Part of a small language model's weights: no biases in attention or MLP, a variant of Muon for these matrices.
Each number is 50 + 15 x the weight over the matrix's rms, rounded and kept within 0 to 99. Layers, rows and columns count from 0.

# layer 9 MLP down (transposed), 3072x768, rms 0.0348, rows 1035-1040, columns 0-191
53 60 61 94 33 45 38 50 53 71 27 48 56 29 35 85 51 60 60 48 10 50 60 58 53 43 67 27 35 48 40 25 40 51 42 44 47 33 52 63 52 59 47 58 53 77 36 54 30 41 46 31 42 57 52 27 59 54 31 15 55 57 62 62 48 33 37 41 60 62 50 42 29 46 43 55 25 30 60 53 48 42 71 24 58 53 54 72 49 30 73 55 53 36 64 61 75 51 54 29 51 56 73 44 49 46 43 32 37 35 30 37 55 67 69 39 47 69 33 32 62 49 32 66 51 63 31 58 43 61 51 51 40 82 46 64 38 32 52 54 48 55 64 47 71 32 67 82 34 35 57 39 54 29 47 26 57 77 47 61 21 52 55 44 46 59 67 34 65 67 43 18 23 23 45 52 77 73 75 31 42 44 41 43 55 42 54 64 61 18 44 72
66 57 64 43 82 62 32 47 57 62 21 21 56 61 66 61 39 77 46 75 55 37 59 42 55 60 45 47 62 56 40 75 68 29 80 58 44 38 27 22 53 26 40 77 63 48 37 79 47 67 53 61 36 42 54 55 37 44 38 54 58 57 89 45 52 58 57 31 58 38 99 53 72 15 55 61 42 49 56 65 49 75 46 63 57 47 29 73 48 44 55 36 36 52 36 46 31 57 46 48 65 55 68 78 78 54 40 39 53 47 72 59 62 63 76 49 58 69 90 33 18 34 25 54 24 85 66 62 50 36 68 30 39 27 41 55 78 77 49 48 69 56 75 70 28 33 76 29 84 44 43 45 30 46 39 33 31 44 45 22 45 50 49 39 90 38 70 49 44 61 40 45 77 60 47 45 77 77 31 36 86 70 22 71 44 84 46 64 73 51 55 60
64 28 39 25 45 38 52 49 71 38 67 74 41 16 14 49 47 41 19 49 58 81 55 83 66 34 54 39 43 77 67 26 39 60 46 71 26 49 53 65 35 17 78 66 55 52 47 49 59 56 71 66 59 74 49 53 34 54 38 65 58 37 69 70 55 73 72 34 64 70 50 41 38 44 25 41 49 46 47 34 54 33 31 56 63 49 61 55 34 41 38 54 51 68 47 48 29 40 35 28 41 53 45 70 75 58 56 27 51 63 66 21 51 61 56 49 63 94 56 71 80 46 14 28 45 52 66 22 63 40 41 30 29 44 45 43 51 57 60 35 27 33 60 31 46 83 31 43 59 57 00 53 82 71 36 61 56 14 51 63 55 40 53 26 54 48 68 45 56 50 56 45 39 71 33 48 39 39 15 38 48 58 50 59 40 14 66 53 50 48 19 37
46 67 67 36 31 77 53 54 46 52 52 90 52 52 53 57 47 85 55 47 33 82 55 47 73 68 59 19 44 57 43 42 55 68 52 30 35 67 71 53 62 25 29 39 52 36 53 43 52 46 53 38 49 72 24 52 35 30 44 48 53 53 33 57 41 63 44 49 24 46 41 43 49 52 64 46 48 75 19 55 42 48 56 45 33 58 50 21 54 70 55 44 44 42 50 18 68 62 65 60 25 53 00 63 39 21 58 29 60 60 43 46 56 43 62 21 55 76 40 53 32 74 83 58 46 47 59 61 56 45 34 74 30 51 46 62 49 58 48 54 56 66 76 45 69 50 61 44 37 47 55 46 50 80 29 36 70 43 57 57 46 52 62 53 48 72 70 72 85 31 42 50 69 65 33 25 26 51 41 40 31 71 65 41 52 30 55 35 63 37 61 56
45 39 52 61 59 39 67 76 47 38 34 71 74 44 44 74 68 61 42 35 45 59 51 72 51 44 43 74 48 57 31 52 19 35 56 59 39 79 63 64 64 70 47 54 36 42 51 61 45 47 65 31 44 69 46 55 84 65 63 84 72 77 21 48 45 55 45 52 49 61 48 51 51 44 46 46 45 45 55 58 46 25 56 06 76 51 73 36 53 57 62 73 25 41 45 57 49 69 69 50 51 40 56 70 62 64 60 30 47 47 58 45 62 49 44 47 52 11 52 47 50 27 80 54 44 78 58 30 57 49 55 22 57 67 63 60 81 64 59 65 61 32 38 49 38 26 44 63 62 43 28 39 63 40 69 37 56 22 33 33 55 59 39 51 52 41 57 52 36 75 64 51 35 39 66 39 60 69 45 45 62 55 67 71 65 38 53 43 47 76 49 36
59 53 33 57 51 47 36 29 47 43 22 46 35 65 28 42 60 58 49 24 42 42 49 76 73 35 59 81 54 53 76 68 60 60 55 48 36 67 41 66 29 32 66 52 50 39 69 59 40 39 67 67 47 63 51 79 56 27 41 43 43 62 47 67 25 77 66 58 61 60 62 42 38 46 61 34 72 53 55 38 70 57 61 48 70 56 47 13 53 46 45 52 54 65 51 39 63 52 77 49 49 54 71 56 55 21 40 24 45 54 56 50 37 40 40 65 28 68 34 48 39 61 56 55 64 53 42 42 35 63 39 23 44 47 69 65 39 80 55 67 42 38 63 50 83 69 37 74 49 48 33 25 66 62 70 53 41 45 57 34 24 37 62 43 61 46 42 37 59 61 46 37 44 39 40 40 51 43 57 25 52 44 58 38 53 64 40 70 76 65 70 41
# layer 9 MLP gate, 3072x768, rms 0.0406, rows 1036-1041, columns 0-191
49 87 32 68 68 59 72 71 59 50 46 48 39 46 29 48 40 18 48 71 26 36 39 44 50 92 41 47 79 58 62 58 41 29 68 57 58 42 54 29 70 38 37 48 04 43 39 43 54 47 61 42 37 44 59 77 38 52 56 53 37 38 29 48 16 51 59 78 49 52 70 45 63 62 37 50 85 75 82 31 58 69 48 76 67 62 48 52 38 43 72 64 55 58 42 43 45 31 30 54 41 53 52 40 67 41 60 25 29 70 49 51 16 33 45 38 48 66 47 70 61 52 60 82 63 43 61 67 55 46 74 57 61 56 67 46 48 45 56 45 56 59 69 62 44 48 85 47 50 58 44 61 56 64 53 46 55 61 30 47 48 70 99 54 52 55 56 34 52 35 42 51 52 72 80 53 61 68 54 52 56 64 48 18 40 47 61 57 55 50 35 61
22 66 47 73 53 30 31 42 47 56 40 44 53 37 88 49 28 57 52 34 42 45 56 49 41 55 55 53 50 33 63 44 51 52 56 23 42 51 78 36 48 57 73 60 65 42 39 35 71 42 41 40 65 74 26 37 26 63 43 46 47 23 29 51 71 61 35 60 58 77 35 57 55 62 37 57 41 49 33 55 41 33 21 36 41 76 37 63 31 41 39 83 57 55 59 54 45 64 40 57 58 43 44 52 32 50 56 35 26 50 55 37 18 48 31 26 30 18 39 53 34 52 64 39 57 50 52 51 45 28 54 75 56 38 48 59 42 50 46 57 52 43 48 67 32 61 57 41 55 52 42 45 44 72 82 70 48 46 55 28 27 49 33 72 56 56 42 51 66 13 47 44 56 78 27 70 52 43 48 39 50 63 51 34 64 53 47 33 22 34 62 85
56 73 42 56 54 52 43 26 54 31 61 49 40 43 47 45 50 55 23 66 53 40 25 65 57 25 43 49 61 37 74 50 71 52 28 72 45 53 10 15 62 51 54 45 35 59 54 37 78 84 56 57 71 27 62 57 65 83 46 54 42 49 42 68 36 70 44 78 58 25 60 57 57 64 30 50 38 32 63 60 37 45 49 48 54 57 29 29 47 59 56 62 54 34 63 62 48 40 33 47 43 32 59 28 43 49 50 66 54 38 49 50 46 71 46 87 44 63 60 65 43 65 68 52 63 34 45 51 57 17 49 26 49 68 51 77 40 37 43 41 61 37 60 39 60 38 68 55 32 65 49 78 57 62 49 49 66 23 52 35 64 36 23 35 47 48 54 38 33 68 01 39 64 52 59 35 52 37 37 56 67 35 42 59 44 61 34 42 34 53 62 36
45 56 53 47 40 60 61 22 56 50 32 70 51 55 24 55 59 66 25 46 36 26 65 42 35 53 43 47 56 48 34 52 60 45 56 58 49 58 36 46 59 43 57 39 56 45 54 57 54 25 45 59 82 40 53 43 30 28 54 37 42 64 46 61 72 60 45 85 28 51 77 40 42 39 32 36 50 60 47 38 47 64 58 39 46 82 44 79 39 40 62 42 61 29 39 67 82 41 65 48 46 31 49 23 66 28 51 30 67 32 22 34 69 62 80 46 43 57 55 79 63 42 41 66 75 72 28 49 43 72 39 43 61 65 29 55 54 55 42 42 63 23 24 43 33 35 57 30 77 49 47 48 42 42 55 37 10 75 54 45 59 44 42 39 52 46 63 42 68 39 46 71 47 56 84 34 31 40 38 64 48 72 58 41 46 51 63 44 41 82 30 60
29 69 41 73 33 76 41 36 44 63 65 41 34 39 72 52 45 55 58 51 28 44 61 29 46 69 55 78 62 25 43 33 16 64 35 44 92 70 51 61 32 64 63 35 15 37 69 47 69 59 51 41 60 47 39 47 83 45 35 35 74 23 62 43 66 48 38 54 63 83 71 30 42 94 46 57 50 46 55 87 48 63 31 48 23 47 86 43 67 52 45 47 60 49 57 42 54 52 28 38 46 29 39 61 34 47 74 52 43 62 60 37 60 66 46 43 66 34 87 48 52 81 36 23 80 30 34 40 48 51 42 08 49 26 31 56 28 70 29 59 78 45 58 58 63 50 50 59 51 25 50 62 52 32 58 33 68 59 72 58 35 34 08 68 51 47 35 54 41 63 22 15 54 61 64 80 66 31 45 55 49 34 34 51 62 43 41 71 35 21 60 55
57 37 72 33 62 56 49 77 44 46 70 57 53 45 54 49 85 17 27 71 82 54 69 44 54 34 72 71 39 29 61 37 33 39 44 69 21 61 55 42 40 25 13 26 50 59 40 65 43 76 56 58 59 37 53 58 50 63 66 51 61 35 54 48 39 17 60 57 27 57 88 27 43 39 67 72 63 42 62 59 37 59 68 87 07 26 55 48 53 55 51 54 69 49 53 26 70 38 36 45 32 44 22 59 69 55 35 68 50 61 38 60 43 51 52 56 41 70 26 38 62 57 52 91 55 46 23 65 51 36 50 44 65 71 84 36 74 71 48 49 55 57 20 55 36 53 32 53 47 52 33 28 44 54 63 52 58 42 72 63 70 63 52 24 39 40 49 24 65 84 49 45 54 44 40 75 45 68 30 46 60 31 51 44 67 58 05 54 63 62 56 17
# layer 9 MLP up, 3072x768, rms 0.0408, rows 1036-1040, columns 0-191
77 44 26 63 38 59 21 72 72 49 33 18 49 81 51 62 39 63 46 34 19 50 39 83 37 54 50 49 28 59 59 85 57 56 33 48 59 82 55 46 54 60 60 47 66 56 36 46 39 39 68 26 34 47 49 65 31 58 52 73 34 47 53 43 58 39 43 36 24 53 52 21 53 22 33 50 71 47 51 49 46 71 34 42 58 50 44 80 52 44 56 54 35 55 43 36 62 65 56 68 57 47 46 48 63 30 42 55 48 39 60 68 39 60 56 79 47 31 63 55 54 79 38 53 43 44 36 40 79 52 41 40 45 35 26 71 60 51 58 59 53 51 79 61 38 55 64 62 83 47 40 48 56 41 47 31 59 52 69 85 71 38 35 52 79 49 77 74 55 53 46 50 65 40 17 78 74 37 63 60 56 54 47 96 60 80 38 79 87 44 64 75
38 27 64 23 37 52 61 45 66 66 49 45 33 40 26 50 36 42 76 51 67 48 64 74 62 39 49 64 53 62 48 55 49 47 20 58 67 75 36 41 40 51 39 38 68 74 30 53 47 33 50 66 43 50 56 62 14 77 56 47 42 69 40 39 60 58 37 63 76 50 64 33 49 83 48 74 42 58 37 38 82 42 61 51 67 39 58 59 94 50 56 46 53 68 47 55 66 39 51 55 51 75 43 08 78 36 56 36 61 38 51 43 40 71 66 45 63 82 58 20 61 48 32 10 38 34 40 58 52 32 46 55 29 40 67 53 28 37 61 52 65 79 67 40 50 61 43 35 53 60 46 35 69 68 43 42 85 35 41 38 64 32 60 33 54 70 29 48 66 56 59 49 29 74 35 35 50 48 36 60 52 69 49 39 58 44 56 43 54 36 45 38
48 32 32 84 59 43 61 63 33 62 64 51 67 31 52 43 49 36 60 58 57 42 67 29 46 53 43 43 52 47 38 40 53 38 48 54 40 62 49 61 41 48 33 76 53 82 64 41 40 45 46 55 37 62 45 22 31 35 62 42 28 37 64 71 57 70 38 60 31 69 38 47 48 27 55 65 57 38 55 21 70 50 45 49 31 73 64 41 33 37 23 50 75 83 47 74 62 68 79 57 51 28 57 77 52 38 39 35 58 48 26 50 46 76 42 50 20 82 49 53 60 66 75 48 33 42 51 59 62 57 60 42 54 44 43 36 49 40 22 49 39 50 26 47 28 18 48 51 56 63 49 40 45 32 59 59 31 51 48 62 31 48 66 50 43 52 38 44 85 37 66 60 26 59 56 41 28 78 79 62 37 74 45 45 40 28 66 52 52 51 40 23
76 52 52 66 29 69 76 43 36 65 34 69 49 56 68 30 62 53 55 40 43 38 50 72 54 61 50 58 56 49 62 90 42 63 28 27 94 79 57 56 54 41 45 54 26 58 37 54 49 63 71 46 20 67 32 45 59 52 53 59 58 46 55 75 38 66 58 55 41 51 46 45 49 43 17 65 59 61 43 80 73 42 54 78 57 49 44 56 34 33 44 35 47 55 43 70 29 40 43 51 45 55 46 43 46 39 45 29 47 35 44 48 29 34 32 62 70 60 55 57 71 42 42 69 34 45 46 59 43 30 50 33 39 48 49 32 72 61 65 65 81 56 73 29 41 58 55 27 75 60 50 27 57 53 49 42 34 40 65 62 65 63 43 35 36 58 55 17 66 57 57 32 58 57 59 42 45 52 21 46 54 48 56 35 40 53 36 73 47 47 69 50
31 65 62 45 32 39 47 39 60 31 76 51 62 50 27 47 54 53 37 62 49 61 34 45 64 53 85 61 42 57 56 32 43 55 58 53 44 75 45 57 32 76 41 59 23 56 34 61 34 47 38 62 71 25 69 74 24 73 26 43 34 44 45 42 47 51 60 59 60 39 44 52 26 44 54 48 55 45 37 57 38 21 58 29 54 49 63 53 47 41 55 23 35 76 95 36 61 53 60 49 57 51 62 52 34 19 56 76 46 55 49 42 52 52 23 33 45 48 64 38 37 52 50 24 55 29 55 60 53 52 63 71 55 60 53 43 37 31 61 47 67 38 60 66 43 54 37 74 57 48 62 38 11 38 60 36 45 55 68 43 20 66 69 67 44 61 36 53 67 67 45 46 86 51 46 73 56 38 32 30 33 08 43 57 44 16 71 41 30 51 47 68